config.toml
n_layer = 11
head_dim = 64
vocab_size = 1024
beta1 = 0.95
beta2 = 0.95
final_lr_fraction = 0.0
train_tokens = 224800000
Each number is 50 + 10 x the weight over its row's rms, rounded and kept within 0 to 99. Layers, rows and columns count from 0. The size before them is the row's rms in percent of the matrix's.

# layer 8 MLP down (transposed), 1024x256, rms 0.156, rows 18-72, columns 128-191
106:53 52 59 68 27 52 56 40 49 47 46 51 53 46 53 31 53 50 33 62 36 32 66 60 73 49 51 55 66 57 63 51 34 40 41 54 52 46 50 44 40 44 41 41 37 43 52 40 47 67 62 35 44 58 45 38 48 38 62 37 51 55 48 52
101:49 40 63 66 79 60 44 59 59 53 49 59 59 63 34 57 65 43 51 66 57 49 38 43 68 41 43 60 54 50 49 49 62 55 42 44 37 44 55 58 30 44 56 51 56 54 39 36 62 39 51 44 59 54 47 50 52 60 48 62 60 58 40 34
108:56 47 51 50 38 26 61 51 52 63 85 60 63 46 53 52 41 51 61 51 61 60 43 48 45 39 41 43 47 56 43 51 53 55 69 38 69 47 37 38 42 52 53 48 49 51 46 54 49 38 33 56 51 41 30 51 37 43 51 51 52 55 39 37
104:36 70 53 42 55 48 49 44 45 33 53 26 54 50 66 44 39 54 60 39 52 65 56 52 60 46 53 62 61 42 53 34 58 48 34 49 40 25 67 47 51 37 57 51 52 79 46 54 42 45 58 75 40 44 36 64 47 53 54 59 66 59 51 39
106:45 58 65 58 47 56 64 41 56 72 45 48 44 37 57 45 53 63 40 33 59 57 54 56 64 39 51 38 49 43 48 37 48 53 41 50 82 47 55 37 39 60 51 38 30 53 38 52 32 51 34 53 39 44 51 40 40 57 37 48 52 55 67 53
102:60 35 50 44 45 56 52 55 60 49 57 58 58 66 33 42 50 52 43 34 29 50 71 42 66 44 40 61 42 46 48 29 51 63 44 51 51 32 49 49 45 61 43 59 66 42 47 46 51 61 35 53 41 47 30 47 48 44 47 46 40 56 38 39
109:60 48 43 58 63 56 65 54 51 38 59 55 48 62 41 72 47 56 44 50 27 51 54 54 54 36 53 64 44 43 45 39 52 66 43 50 41 51 63 53 31 46 45 46 48 31 49 45 48 53 51 40 27 52 36 42 52 48 28 36 40 52 46 40
099:33 48 58 34 48 47 87 59 59 66 59 52 55 28 54 56 58 34 56 31 57 50 49 54 37 48 50 57 49 54 44 49 47 55 63 66 54 36 56 45 63 43 40 57 49 51 66 51 44 48 66 44 58 55 41 45 64 46 49 36 38 74 54 53
099:53 46 66 55 53 48 65 58 60 58 70 30 51 54 47 51 40 49 38 44 46 72 60 25 48 61 51 54 63 75 29 63 47 50 44 62 52 57 49 50 44 41 40 47 34 61 50 55 47 43 53 68 58 53 57 50 30 48 46 52 58 60 49 56
092:48 45 56 57 42 44 41 45 35 57 41 50 50 37 39 53 63 41 63 58 64 48 52 59 57 51 37 62 48 24 41 62 69 44 52 44 40 59 56 57 46 37 47 68 56 47 44 49 39 43 43 65 42 56 48 56 44 59 62 55 47 44 45 43
097:42 38 53 43 55 52 50 37 41 47 60 49 40 64 54 60 34 48 70 63 61 53 47 58 56 34 49 43 36 42 29 52 58 44 54 45 48 46 49 78 70 41 40 49 59 44 60 30 28 46 52 44 47 50 56 45 64 59 67 48 38 63 43 63
103:42 52 61 62 49 50 48 43 52 49 60 48 40 52 35 44 74 57 39 41 62 52 59 39 56 51 49 45 60 52 49 42 60 63 40 44 49 65 64 44 47 55 57 49 45 37 50 34 46 49 40 63 67 43 50 41 49 29 32 58 57 49 36 32
102:52 52 48 48 35 39 43 49 45 53 60 50 55 50 22 40 53 53 48 63 55 49 48 70 35 46 46 48 58 41 50 60 54 54 41 40 46 53 58 51 34 51 60 55 55 57 56 68 34 48 53 46 60 40 60 59 56 55 61 42 62 48 53 65
083:61 41 47 40 61 56 46 59 41 57 61 59 33 42 58 38 48 43 50 36 43 57 39 47 67 39 39 49 50 59 56 49 31 73 50 65 53 56 50 37 45 36 46 40 51 54 60 58 41 52 70 63 52 49 55 45 59 51 45 53 44 52 50 52
089:52 47 49 38 61 45 54 46 43 37 39 44 46 56 47 44 22 44 50 48 27 65 43 45 52 52 46 49 63 60 44 52 55 45 64 49 48 59 48 37 54 42 61 49 62 47 28 51 63 60 54 62 38 36 47 59 53 64 53 54 34 31 60 42
091:67 49 51 58 54 21 42 64 52 55 40 36 60 40 48 50 53 58 55 50 37 49 37 49 46 51 60 57 44 46 54 65 52 45 48 62 41 31 62 44 49 53 41 54 53 42 52 53 52 48 49 53 34 51 53 50 36 58 52 56 47 41 42 31
103:47 51 58 51 59 37 60 56 57 73 30 36 56 44 34 42 52 50 35 51 33 38 58 53 51 54 57 52 38 50 51 51 50 47 40 53 51 53 52 52 63 55 39 51 34 52 70 39 53 56 50 55 51 36 71 59 46 54 44 45 55 67 45 62
100:40 60 37 48 52 27 41 58 32 37 33 54 56 41 49 69 42 61 53 60 60 49 52 51 33 44 45 50 42 45 57 42 37 66 44 60 54 45 50 54 52 46 56 52 46 55 64 63 40 58 51 47 29 39 22 43 54 54 43 56 54 56 52 59
106:43 59 39 60 59 37 38 33 48 60 42 63 59 46 64 37 42 63 39 59 49 55 55 45 50 48 42 46 56 58 53 56 48 47 47 52 62 59 60 51 51 36 44 54 39 36 42 51 53 52 55 55 49 51 52 46 60 80 33 43 46 44 55 65
101:53 48 39 46 65 50 41 55 47 40 50 39 55 39 48 51 34 45 44 53 65 57 51 42 59 56 58 52 47 35 70 53 49 66 40 49 57 49 34 51 59 43 34 47 41 52 81 45 43 67 54 61 63 41 49 56 62 39 48 56 47 48 42 28
110:35 46 58 51 46 59 44 56 45 55 47 46 39 57 48 51 54 61 56 49 50 53 46 61 46 56 67 52 43 36 33 46 47 55 45 50 34 42 37 68 57 62 31 41 51 48 43 38 47 56 37 57 43 59 48 63 34 58 47 43 60 53 63 43
103:55 52 42 53 46 50 57 46 54 42 55 38 68 41 62 57 52 47 50 53 48 46 52 47 53 68 52 22 51 49 45 38 45 55 62 73 40 42 31 28 60 43 49 45 58 43 52 55 63 52 43 57 42 39 49 67 44 54 63 49 52 50 63 49
098:36 47 67 59 53 41 52 42 45 56 66 46 56 59 40 44 52 54 64 72 58 40 47 38 49 50 62 50 63 64 60 34 45 62 42 65 36 65 52 49 50 29 52 46 57 37 58 53 50 45 51 69 58 55 56 59 50 45 55 34 61 53 53 56
112:60 54 69 49 46 51 59 32 60 51 31 48 37 32 50 60 63 61 54 57 50 55 52 50 40 53 58 36 54 44 24 56 44 54 52 50 57 61 48 50 37 58 47 34 53 48 49 42 56 60 46 41 60 35 46 52 41 46 41 46 70 44 39 42
107:47 62 45 56 28 60 44 57 39 57 62 42 37 45 58 51 24 55 60 59 41 41 67 60 46 42 58 58 56 64 57 63 60 46 59 58 55 41 53 42 40 59 36 32 56 48 41 43 52 48 46 32 63 52 53 62 43 58 56 31 54 61 44 59
096:44 55 57 64 44 58 41 51 51 34 39 43 45 50 44 35 63 44 36 56 55 49 46 47 60 35 39 53 62 51 37 61 60 49 36 39 48 47 57 72 30 50 50 38 61 47 61 52 39 36 51 42 46 39 37 46 50 38 55 48 38 67 42 59
083:43 39 62 61 49 43 52 46 38 40 66 49 49 52 42 57 60 50 62 40 54 43 40 35 54 65 53 36 27 59 42 53 51 62 58 53 50 56 19 43 51 40 51 48 60 33 69 45 50 55 59 62 40 59 32 45 40 32 57 54 43 53 60 32
109:23 52 31 37 56 54 40 40 50 51 41 58 51 41 54 64 38 61 46 53 43 46 46 44 45 38 35 57 37 36 60 58 61 45 55 35 45 45 57 43 55 54 63 62 52 46 69 52 50 72 39 48 56 51 33 44 54 38 64 43 46 49 39 62
106:50 47 51 41 45 37 54 71 70 37 48 51 48 61 42 64 64 38 48 49 39 40 42 41 53 76 54 35 52 44 53 38 66 44 75 47 62 53 49 48 56 57 33 38 48 49 46 42 53 61 30 45 54 55 67 59 64 39 51 50 40 53 69 50
101:68 51 37 44 64 37 49 50 74 40 46 45 66 67 49 53 46 59 63 59 70 51 43 52 52 62 58 37 37 59 41 58 47 44 51 39 55 50 49 59 26 45 54 48 42 64 37 53 40 74 56 51 54 60 59 39 62 48 51 44 53 57 50 59
127:50 46 49 49 42 42 43 62 56 47 44 44 66 36 52 48 64 50 51 53 42 49 61 35 46 42 60 42 39 53 77 68 43 66 53 53 48 45 73 56 30 61 65 46 45 42 58 57 56 39 53 41 62 51 62 52 54 39 39 46 48 42 31 55
095:48 55 40 49 56 69 46 41 54 42 54 62 29 49 58 38 43 63 51 45 50 52 39 54 68 38 48 65 37 49 47 61 46 46 57 44 53 51 54 50 54 42 48 54 72 49 53 39 64 54 48 48 56 55 52 51 50 43 65 51 61 59 51 59
105:30 60 48 65 54 51 64 51 47 56 24 50 51 42 45 38 58 56 48 52 50 60 52 44 61 48 63 42 49 58 40 47 45 56 39 49 38 31 43 46 40 53 46 41 51 43 44 54 50 46 47 36 61 60 46 37 57 52 52 49 23 58 39 47
113:51 47 45 33 53 53 49 55 66 54 54 30 56 55 35 73 49 73 56 40 31 36 38 44 37 52 50 49 57 38 37 58 58 46 49 55 44 39 50 61 58 51 41 50 61 66 53 49 58 49 55 54 42 36 54 54 58 61 49 60 48 48 50 56
101:56 46 42 28 43 56 63 53 50 41 69 54 43 31 60 42 40 55 33 52 29 51 32 47 48 60 41 46 66 61 62 87 56 58 44 54 35 28 40 48 36 52 58 45 46 45 58 59 50 39 64 47 43 58 56 41 63 67 58 40 44 53 40 44
095:41 46 57 48 68 54 49 55 52 42 61 55 45 55 57 36 64 47 64 51 28 37 69 54 40 48 41 53 57 37 33 49 47 51 41 56 71 57 36 41 65 39 39 42 56 54 59 62 52 50 48 31 53 31 48 65 48 48 55 46 48 42 54 29
111:57 36 58 60 43 48 67 52 43 43 39 70 47 46 72 53 40 49 57 45 39 64 47 60 61 48 57 59 53 51 52 60 50 43 50 69 41 51 70 48 34 50 41 61 46 24 49 61 58 71 48 47 48 57 58 45 69 55 41 51 50 53 60 66
103:46 52 56 54 49 41 49 36 55 57 39 67 41 37 48 57 55 44 37 55 47 57 56 66 58 32 53 54 67 61 44 51 49 47 50 48 50 38 51 47 57 61 42 45 43 49 57 64 47 53 27 50 46 39 67 58 68 71 66 53 57 43 53 52
096:48 48 40 57 42 62 32 76 69 52 52 62 57 44 57 43 69 62 53 47 43 42 56 55 54 50 42 52 66 56 59 42 49 57 63 50 55 48 48 41 50 57 53 73 53 46 47 70 59 48 59 48 61 21 51 55 61 50 61 73 47 49 43 55
109:56 47 44 47 53 48 47 56 41 46 60 53 65 51 67 47 53 44 66 43 57 54 46 35 52 49 48 48 57 45 47 26 54 55 44 41 36 33 55 71 23 47 60 64 45 67 55 46 50 61 54 29 64 59 55 46 37 48 64 46 67 45 45 55
104:62 63 68 45 55 57 56 52 37 45 50 62 35 49 57 56 54 62 32 45 44 37 65 49 29 47 51 62 63 52 52 50 40 32 60 57 39 55 52 63 42 38 48 56 45 41 39 42 67 61 60 44 51 50 53 46 41 56 50 45 54 38 62 45
107:54 44 35 49 50 55 40 55 44 57 59 60 44 28 39 45 50 57 30 52 52 37 45 57 49 58 46 56 36 53 56 37 53 53 53 59 52 60 45 48 48 49 59 56 63 51 83 43 41 47 21 42 61 39 67 53 46 44 51 29 29 60 70 62
096:54 48 48 48 46 64 56 51 66 47 27 47 46 59 48 58 47 49 57 33 44 45 39 58 45 78 48 56 46 57 49 58 54 52 48 62 43 44 54 45 40 47 67 49 72 46 46 59 31 49 52 51 59 53 52 48 36 44 55 52 43 43 45 48
096:60 47 48 59 45 55 28 38 46 68 32 53 54 37 53 50 55 47 56 62 47 68 51 53 48 57 30 49 53 61 65 67 38 46 48 50 45 62 44 39 60 44 44 48 49 50 64 69 53 66 47 45 56 67 70 61 58 43 47 36 44 51 67 36
098:54 49 47 44 38 49 31 60 47 52 36 53 57 50 47 61 41 46 41 51 63 29 47 60 57 30 54 47 37 31 52 65 33 57 62 62 45 65 57 33 54 34 44 53 50 42 56 37 65 51 54 46 47 46 31 49 67 36 45 39 46 62 52 77
114:62 34 60 45 52 58 46 66 34 50 43 51 47 46 56 36 59 61 48 61 43 55 39 60 58 38 54 61 62 63 54 39 50 66 53 60 33 26 31 31 64 56 41 48 55 60 49 43 61 51 57 61 39 49 68 44 42 57 57 39 49 47 53 42
100:52 59 64 50 48 50 50 47 38 42 56 44 54 52 34 55 45 54 66 43 56 52 44 60 41 50 44 38 58 59 57 51 54 50 39 55 52 44 35 64 53 59 68 58 71 46 53 51 62 69 42 56 48 55 42 54 43 63 57 44 50 58 42 46
105:30 68 53 53 60 43 54 57 52 54 83 55 62 46 41 50 40 50 43 54 56 34 47 52 41 57 45 51 45 47 49 49 47 49 42 45 50 47 53 68 64 33 53 53 50 62 31 34 42 46 72 39 41 49 60 48 47 18 53 44 42 48 42 53
098:54 39 27 39 50 72 43 69 51 60 67 42 45 48 35 58 61 66 57 61 35 37 55 45 77 52 48 51 54 38 41 52 53 65 43 41 57 53 34 49 69 55 50 52 71 54 48 43 54 55 46 58 46 54 41 43 65 43 56 40 43 64 40 39
070:51 48 48 43 55 48 42 63 63 60 41 53 49 56 41 40 56 45 32 38 46 32 49 49 50 49 39 39 52 62 52 46 30 62 68 48 46 60 49 21 50 64 32 43 50 51 58 49 52 56 59 52 37 35 39 48 48 63 47 78 21 42 64 56
099:66 49 50 47 58 49 57 31 54 50 47 57 40 50 48 52 37 57 59 46 37 50 42 31 44 45 58 36 73 65 57 61 43 47 56 58 41 58 64 38 56 49 54 64 56 49 58 68 50 59 61 47 50 42 64 55 44 55 43 59 34 41 71 40
103:54 67 45 44 55 64 48 54 50 52 27 64 75 51 41 49 65 45 61 51 66 48 28 42 66 53 43 46 55 46 47 48 36 62 51 59 46 59 52 53 50 50 39 50 43 50 62 50 48 42 67 50 38 48 47 49 53 54 57 53 47 56 45 57
097:55 59 44 50 45 46 45 61 38 55 77 56 45 43 59 42 44 56 48 48 50 66 72 37 48 47 59 68 40 55 46 46 53 54 36 43 38 41 46 70 30 44 39 47 46 38 51 51 34 41 71 54 66 50 56 60 68 61 54 43 31 56 54 62
107:41 49 51 35 34 58 63 58 61 58 61 59 43 53 59 55 36 42 66 35 42 54 55 56 46 51 55 54 61 43 47 70 53 46 61 45 64 27 56 65 33 52 65 71 26 61 36 60 47 41 61 42 66 43 58 40 65 46 45 59 56 49 44 49
100:55 62 49 42 50 38 59 47 56 36 65 56 50 66 53 61 40 46 53 49 54 47 46 48 67 42 34 46 34 43 54 51 55 32 62 61 63 29 45 58 39 41 81 57 43 32 50 37 56 42 51 60 43 38 50 37 32 46 71 41 53 41 53 43
# layer 8 MLP up, 1024x256, rms 0.15, rows 19-72, columns 128-191
102:49 58 39 65 56 61 32 44 51 49 31 37 49 53 35 48 43 43 39 48 56 73 37 42 52 40 54 48 58 36 58 52 58 56 46 59 50 41 43 31 51 64 57 56 39 68 56 60 60 53 40 63 35 56 49 43 42 49 48 55 36 71 49 42
101:58 29 45 51 53 59 43 31 70 50 45 43 60 59 70 43 53 49 49 43 64 58 42 45 50 72 81 51 19 57 47 25 64 50 64 55 46 37 44 49 61 54 52 41 28 70 36 66 49 44 52 51 57 63 41 48 53 56 60 48 39 43 39 68
103:63 54 56 50 62 56 55 56 73 45 49 59 32 67 53 58 44 40 43 62 44 53 41 36 58 59 47 58 46 44 41 84 39 49 58 48 52 51 58 65 62 39 38 38 57 34 44 51 39 53 64 46 66 31 39 54 31 34 51 64 65 50 47 34
104:47 69 41 32 58 61 38 37 43 39 36 49 46 77 53 55 46 71 45 53 39 52 35 52 36 46 66 57 67 47 49 56 35 50 48 43 59 55 61 56 54 55 61 57 33 51 54 70 54 57 50 37 51 42 53 49 63 49 45 39 46 56 38 40
101:53 52 55 51 58 51 35 27 40 58 46 53 56 51 46 52 41 39 59 46 53 32 52 29 40 45 74 55 51 33 50 40 48 28 55 39 46 25 35 50 54 38 45 44 45 45 77 51 66 47 40 34 54 50 49 66 63 46 52 34 47 44 43 43
102:31 58 33 52 48 60 53 49 36 69 61 40 47 36 34 52 52 65 48 39 43 55 43 72 33 57 49 51 65 64 50 53 46 50 55 29 46 32 66 47 68 40 61 65 57 66 29 68 57 32 32 63 56 48 51 63 62 63 49 41 46 41 30 37
106:55 54 48 56 68 44 53 36 51 53 49 48 41 56 59 36 50 48 38 36 61 44 49 42 47 50 60 38 31 42 58 44 59 47 63 30 52 39 68 48 36 56 60 38 59 50 29 49 46 58 36 60 64 68 54 45 54 47 49 59 57 60 49 52
106:51 59 62 44 45 46 37 62 41 46 43 53 79 23 52 30 45 39 56 32 53 49 28 48 38 48 43 54 35 46 52 63 55 53 55 49 41 57 31 43 38 55 43 43 54 51 55 44 54 51 49 38 55 46 55 36 57 58 50 49 55 39 43 64
096:39 72 60 56 35 53 55 30 42 40 29 39 65 83 36 36 62 61 36 52 54 42 52 46 52 31 48 45 31 68 45 54 57 41 55 67 62 55 33 52 63 37 42 50 54 48 57 42 21 70 54 51 48 50 69 56 53 70 55 50 62 57 50 39
099:66 49 55 44 53 53 54 55 68 52 50 68 55 39 41 55 44 55 56 60 58 37 33 43 54 55 53 33 35 58 55 42 40 51 42 46 52 38 55 43 53 53 49 50 49 35 49 54 54 51 58 56 51 46 33 50 58 45 34 66 55 47 48 49
104:44 52 48 22 43 51 53 30 49 69 57 41 35 41 57 38 36 35 46 67 56 58 45 54 51 51 40 65 48 69 34 42 33 55 66 59 42 58 57 51 62 53 38 47 53 50 50 41 51 60 49 67 35 42 53 47 55 57 65 47 55 31 40 55
106:65 45 70 48 46 54 45 40 32 50 56 43 48 51 37 41 44 52 57 49 53 53 60 61 43 45 48 50 41 50 43 53 44 48 57 53 63 40 52 39 53 44 52 54 51 59 58 55 49 38 39 67 51 60 54 54 52 58 46 61 51 64 55 38
084:41 55 41 59 41 60 51 40 58 45 46 49 46 57 59 59 46 41 49 52 71 51 41 37 34 52 42 42 49 48 40 53 52 47 39 57 42 50 40 46 47 59 49 50 57 50 24 57 67 48 37 58 52 63 39 60 44 47 77 74 59 56 43 43
093:64 56 52 48 52 56 47 61 39 64 57 45 62 32 46 51 37 67 49 42 56 40 42 52 53 59 35 41 32 65 39 48 50 54 41 51 70 47 58 42 48 46 42 77 49 38 66 41 46 42 54 61 66 61 42 62 38 36 37 34 63 65 62 52
092:68 42 50 53 50 72 46 46 60 64 53 42 39 60 49 58 33 57 54 52 40 60 63 53 68 47 52 46 57 45 59 34 51 50 51 65 67 66 44 48 43 49 56 53 35 40 38 50 55 69 36 50 37 46 57 51 61 54 66 60 69 40 43 58
106:62 55 71 53 41 46 67 50 35 59 48 42 46 34 62 48 68 57 56 37 45 32 62 53 56 43 43 43 46 42 52 44 70 41 66 57 47 61 56 55 35 30 49 27 49 69 60 62 49 57 33 49 38 58 56 36 62 50 52 66 56 60 54 63
104:58 40 53 49 43 49 59 52 50 51 49 33 59 56 49 26 50 49 49 71 58 50 30 43 54 35 58 55 39 54 38 54 50 50 49 59 31 64 71 47 53 62 64 34 54 41 53 54 50 47 49 52 52 37 47 45 50 72 58 35 65 29 49 47
109:45 37 46 48 40 54 60 45 41 36 56 52 60 35 28 48 63 58 52 63 43 52 48 23 43 57 49 38 45 43 45 60 63 67 44 57 36 48 52 31 51 47 66 45 51 43 54 41 55 44 49 43 43 36 56 43 54 46 39 39 38 38 67 52
110:27 41 47 54 51 35 64 38 52 68 44 47 36 48 54 69 64 43 45 28 44 64 60 42 45 51 50 50 57 72 38 29 55 44 54 57 49 78 52 44 45 37 46 40 57 74 45 38 62 45 53 68 49 56 44 54 56 35 38 50 65 45 58 44
103:57 66 59 64 56 59 44 49 41 48 50 40 60 55 60 37 34 48 52 43 48 60 68 62 52 53 68 40 54 26 63 40 66 54 49 43 45 53 75 56 54 59 72 50 51 40 56 55 46 66 53 40 47 65 59 60 45 57 63 61 38 49 65 71
104:53 44 32 54 46 53 56 40 67 56 46 47 55 58 38 74 41 52 50 54 53 57 43 43 43 54 40 35 51 28 29 47 46 38 49 50 58 55 34 60 54 43 46 43 34 43 48 50 23 47 59 49 50 54 61 64 39 48 43 73 52 41 54 35
099:44 52 51 43 57 47 43 44 45 30 54 43 48 44 46 35 41 32 44 34 39 57 39 60 56 34 63 41 30 42 41 36 46 35 60 51 42 40 67 48 60 53 58 56 56 57 56 61 52 34 58 44 41 61 53 65 49 62 56 55 59 44 34 45
106:56 60 44 57 31 63 44 71 42 42 39 47 53 41 41 39 42 51 29 47 70 49 49 23 46 53 57 38 43 51 32 47 52 46 44 61 53 47 70 49 43 32 63 53 52 43 51 63 40 76 53 54 43 66 55 40 53 54 50 49 43 59 54 36
107:44 35 50 37 44 48 62 38 41 56 54 55 56 63 54 45 67 51 50 42 53 46 38 55 50 62 34 65 69 69 56 33 48 54 43 45 40 55 35 55 44 60 53 61 48 50 44 62 37 48 55 68 48 56 50 36 56 53 69 34 72 66 63 63
094:72 51 50 34 41 47 36 55 56 43 41 62 50 56 55 58 43 62 42 51 46 42 56 39 49 35 39 49 47 44 71 56 40 42 37 49 70 45 78 34 64 45 69 59 64 49 41 49 43 64 43 54 55 44 69 45 43 56 50 60 57 42 54 65
086:40 44 54 46 53 68 42 37 66 42 37 52 48 48 52 37 40 44 53 40 55 55 52 47 27 48 54 56 50 69 41 59 40 39 44 20 51 46 63 52 49 62 59 45 33 48 51 66 56 63 35 32 36 45 31 52 59 58 33 55 52 61 50 60
111:43 55 36 56 30 34 51 65 58 48 57 56 33 47 40 48 52 56 68 27 57 41 60 50 50 42 44 58 45 50 65 37 52 34 58 45 79 54 55 48 59 47 47 57 47 47 47 53 34 53 49 55 56 68 61 81 28 58 40 60 44 69 63 50
099:63 46 60 50 63 51 40 42 49 48 50 29 37 50 41 49 46 38 44 49 49 39 67 72 65 67 43 64 61 44 61 61 37 55 58 40 49 59 45 60 28 41 31 40 47 49 50 53 47 47 55 59 27 40 27 35 52 54 51 57 44 55 38 46
105:50 57 48 44 57 42 29 50 60 54 50 44 50 50 37 39 29 50 63 46 74 57 53 64 45 37 47 55 49 56 51 42 47 40 46 62 49 52 64 27 47 49 46 64 51 61 41 49 67 54 44 49 33 40 54 53 55 62 36 58 43 43 46 57
118:65 42 59 39 34 57 47 59 45 36 51 44 55 52 61 34 53 50 35 47 49 54 44 52 58 48 67 48 34 58 63 44 56 45 53 23 54 43 48 51 46 63 60 43 66 47 51 51 54 46 50 37 45 53 43 32 54 53 62 66 53 38 41 57
097:45 33 56 51 55 66 65 65 56 60 31 31 54 43 50 56 39 42 43 42 50 61 37 64 62 59 45 49 65 61 50 54 46 35 48 38 32 24 53 40 37 55 61 44 58 41 49 46 52 61 35 60 46 47 45 44 51 37 48 49 53 58 47 62
104:26 64 36 39 64 45 61 53 45 41 54 52 41 41 58 39 43 43 26 55 41 58 61 46 64 42 59 48 54 53 56 38 55 43 71 51 31 27 60 55 55 31 27 32 59 42 54 51 73 23 44 51 44 57 62 46 70 54 44 39 51 63 58 59
104:51 46 39 56 52 57 54 31 48 55 63 39 43 35 54 42 62 61 73 54 39 59 38 51 59 45 52 50 66 52 56 61 54 49 58 64 67 36 33 48 53 47 38 34 40 57 40 43 42 57 55 70 53 41 45 55 50 53 50 44 62 63 39 52
104:61 50 68 69 55 64 46 42 46 49 39 34 58 53 47 48 52 48 58 66 70 55 52 56 55 43 61 65 43 57 68 52 57 60 48 72 55 40 44 40 66 62 48 35 59 71 44 72 37 50 34 58 47 33 48 43 37 60 51 53 45 69 50 53
101:54 73 45 42 55 47 53 56 73 42 69 60 71 58 44 41 57 50 35 45 60 72 54 44 51 54 54 46 39 67 30 40 52 66 45 40 55 48 60 45 22 47 51 50 56 54 39 47 64 59 55 53 42 36 44 62 64 48 55 37 59 37 48 69
104:61 53 66 41 37 53 52 59 36 48 46 40 62 31 55 54 32 73 47 61 32 70 42 37 43 28 64 44 41 28 51 59 48 52 35 72 65 54 52 36 49 44 54 54 62 61 45 35 42 45 63 60 44 64 62 36 50 72 58 48 66 43 34 37
108:58 59 54 44 42 54 63 54 56 63 61 64 65 37 49 27 51 65 50 51 52 55 33 47 66 42 46 71 53 46 48 44 62 25 53 32 64 30 31 39 52 69 71 49 48 48 55 39 42 75 64 57 61 48 53 48 57 54 37 56 71 35 41 44
090:58 81 42 57 50 53 38 57 65 55 61 49 52 53 31 64 52 47 39 57 48 44 42 59 51 44 31 67 48 68 59 56 49 32 42 47 22 44 66 45 47 52 55 48 32 45 41 48 65 35 48 44 35 62 51 49 55 30 53 49 52 53 55 36
108:47 48 67 54 41 62 60 56 50 45 51 24 58 57 32 54 45 46 63 58 49 49 49 35 60 47 53 34 46 32 54 39 41 49 54 48 47 65 48 55 68 62 38 37 63 53 65 62 48 48 54 43 29 63 46 43 46 51 62 39 49 51 61 61
100:36 36 28 46 53 42 66 47 41 46 45 58 40 42 41 37 28 51 41 48 57 49 55 45 57 46 52 46 35 52 37 64 62 54 42 48 54 60 60 54 45 49 60 54 54 44 38 41 50 40 66 34 65 63 69 45 37 48 66 51 62 48 52 60
107:66 44 51 58 56 55 51 59 48 59 49 69 43 38 55 57 65 45 66 47 43 54 45 46 54 39 38 44 48 39 59 23 58 41 57 47 62 65 31 42 44 61 50 61 52 47 60 43 33 61 47 68 51 57 43 34 39 43 41 42 33 59 46 57
096:48 34 47 46 40 52 48 51 41 66 30 43 38 46 51 55 54 62 59 33 54 42 51 50 55 62 66 30 52 57 45 51 36 36 45 55 47 64 52 64 49 42 39 47 57 49 59 57 55 42 71 37 45 60 35 49 45 47 44 49 50 54 61 45
102:37 64 38 45 44 54 60 39 50 30 35 61 41 35 38 58 38 49 41 52 46 38 56 50 47 40 62 24 54 41 42 48 28 44 52 45 39 56 54 50 41 40 61 46 57 57 58 34 61 50 45 53 46 38 45 50 52 58 56 61 27 46 35 64
096:58 58 57 55 59 51 51 45 47 55 52 58 55 52 37 63 75 52 45 42 39 42 49 40 48 63 40 70 46 53 41 78 50 58 57 62 49 49 50 66 63 42 49 52 82 46 46 40 58 51 53 72 48 47 51 60 63 41 44 53 74 50 55 45
105:51 54 47 62 57 65 36 40 53 41 60 45 63 48 51 37 54 52 57 71 72 53 54 42 48 39 58 49 46 32 38 53 76 45 48 33 70 83 64 45 55 45 41 45 55 46 57 52 36 54 52 55 42 51 55 47 54 49 37 50 59 41 33 60
102:61 45 58 45 66 58 55 63 52 71 44 62 51 50 56 36 51 25 50 55 48 32 52 40 51 59 44 41 32 41 59 34 39 41 47 51 60 47 53 45 47 45 64 38 51 53 40 50 36 45 41 56 69 42 51 52 49 53 40 47 39 59 54 39
109:33 59 60 45 56 49 66 59 48 63 37 55 36 52 42 50 37 54 52 47 36 36 60 51 32 38 54 42 48 55 62 55 36 62 59 42 52 43 61 66 53 57 47 39 74 36 59 40 45 39 58 81 60 48 51 52 42 50 56 47 44 68 52 45
096:59 45 43 38 48 45 56 42 56 33 40 52 46 61 62 65 57 54 58 38 43 51 42 51 48 56 45 40 70 56 62 49 64 50 48 35 49 51 73 34 58 48 53 51 36 46 42 51 34 50 61 61 51 56 50 54 54 48 50 48 52 49 32 42
082:32 63 52 49 52 52 41 50 55 46 41 45 33 57 64 50 50 56 62 56 36 50 45 55 47 57 72 54 39 50 55 54 47 47 43 46 62 47 62 60 39 61 61 49 51 58 52 76 46 44 55 50 27 57 48 64 57 52 51 26 46 45 55 31
094:50 54 39 53 73 46 51 54 57 53 46 64 57 55 58 53 63 57 59 65 39 52 43 64 46 58 43 55 49 46 65 44 23 41 36 49 62 56 37 52 36 29 59 45 47 67 46 62 51 52 50 43 48 51 41 52 59 45 54 61 45 46 47 57
097:51 43 42 58 50 51 47 47 40 54 54 56 52 42 55 55 52 33 47 52 54 63 50 37 44 44 48 53 59 45 52 64 40 68 46 31 73 54 57 55 51 63 31 55 64 54 40 58 63 70 35 48 43 61 47 67 47 26 52 43 43 53 65 55
100:58 61 38 43 51 75 58 44 46 48 55 37 54 48 47 47 58 49 55 53 57 57 48 42 59 45 56 53 52 54 38 37 45 39 40 66 31 40 63 52 59 41 59 42 52 60 22 64 74 50 16 41 26 45 44 59 62 44 60 54 57 49 51 47
105:61 43 65 45 51 50 48 34 56 43 47 41 58 57 42 48 42 31 73 64 57 51 61 50 48 39 44 43 37 45 60 54 69 54 43 40 52 47 51 37 30 66 60 54 49 42 45 50 37 69 51 51 63 52 54 53 38 58 75 51 44 41 56 60
100:40 43 44 59 44 54 55 48 45 48 60 56 47 54 39 57 45 48 36 56 61 66 44 59 60 44 30 47 63 65 54 66 53 40 55 54 45 47 53 48 62 44 49 44 58 56 45 59 52 43 44 69 41 59 26 62 54 39 39 47 71 55 47 56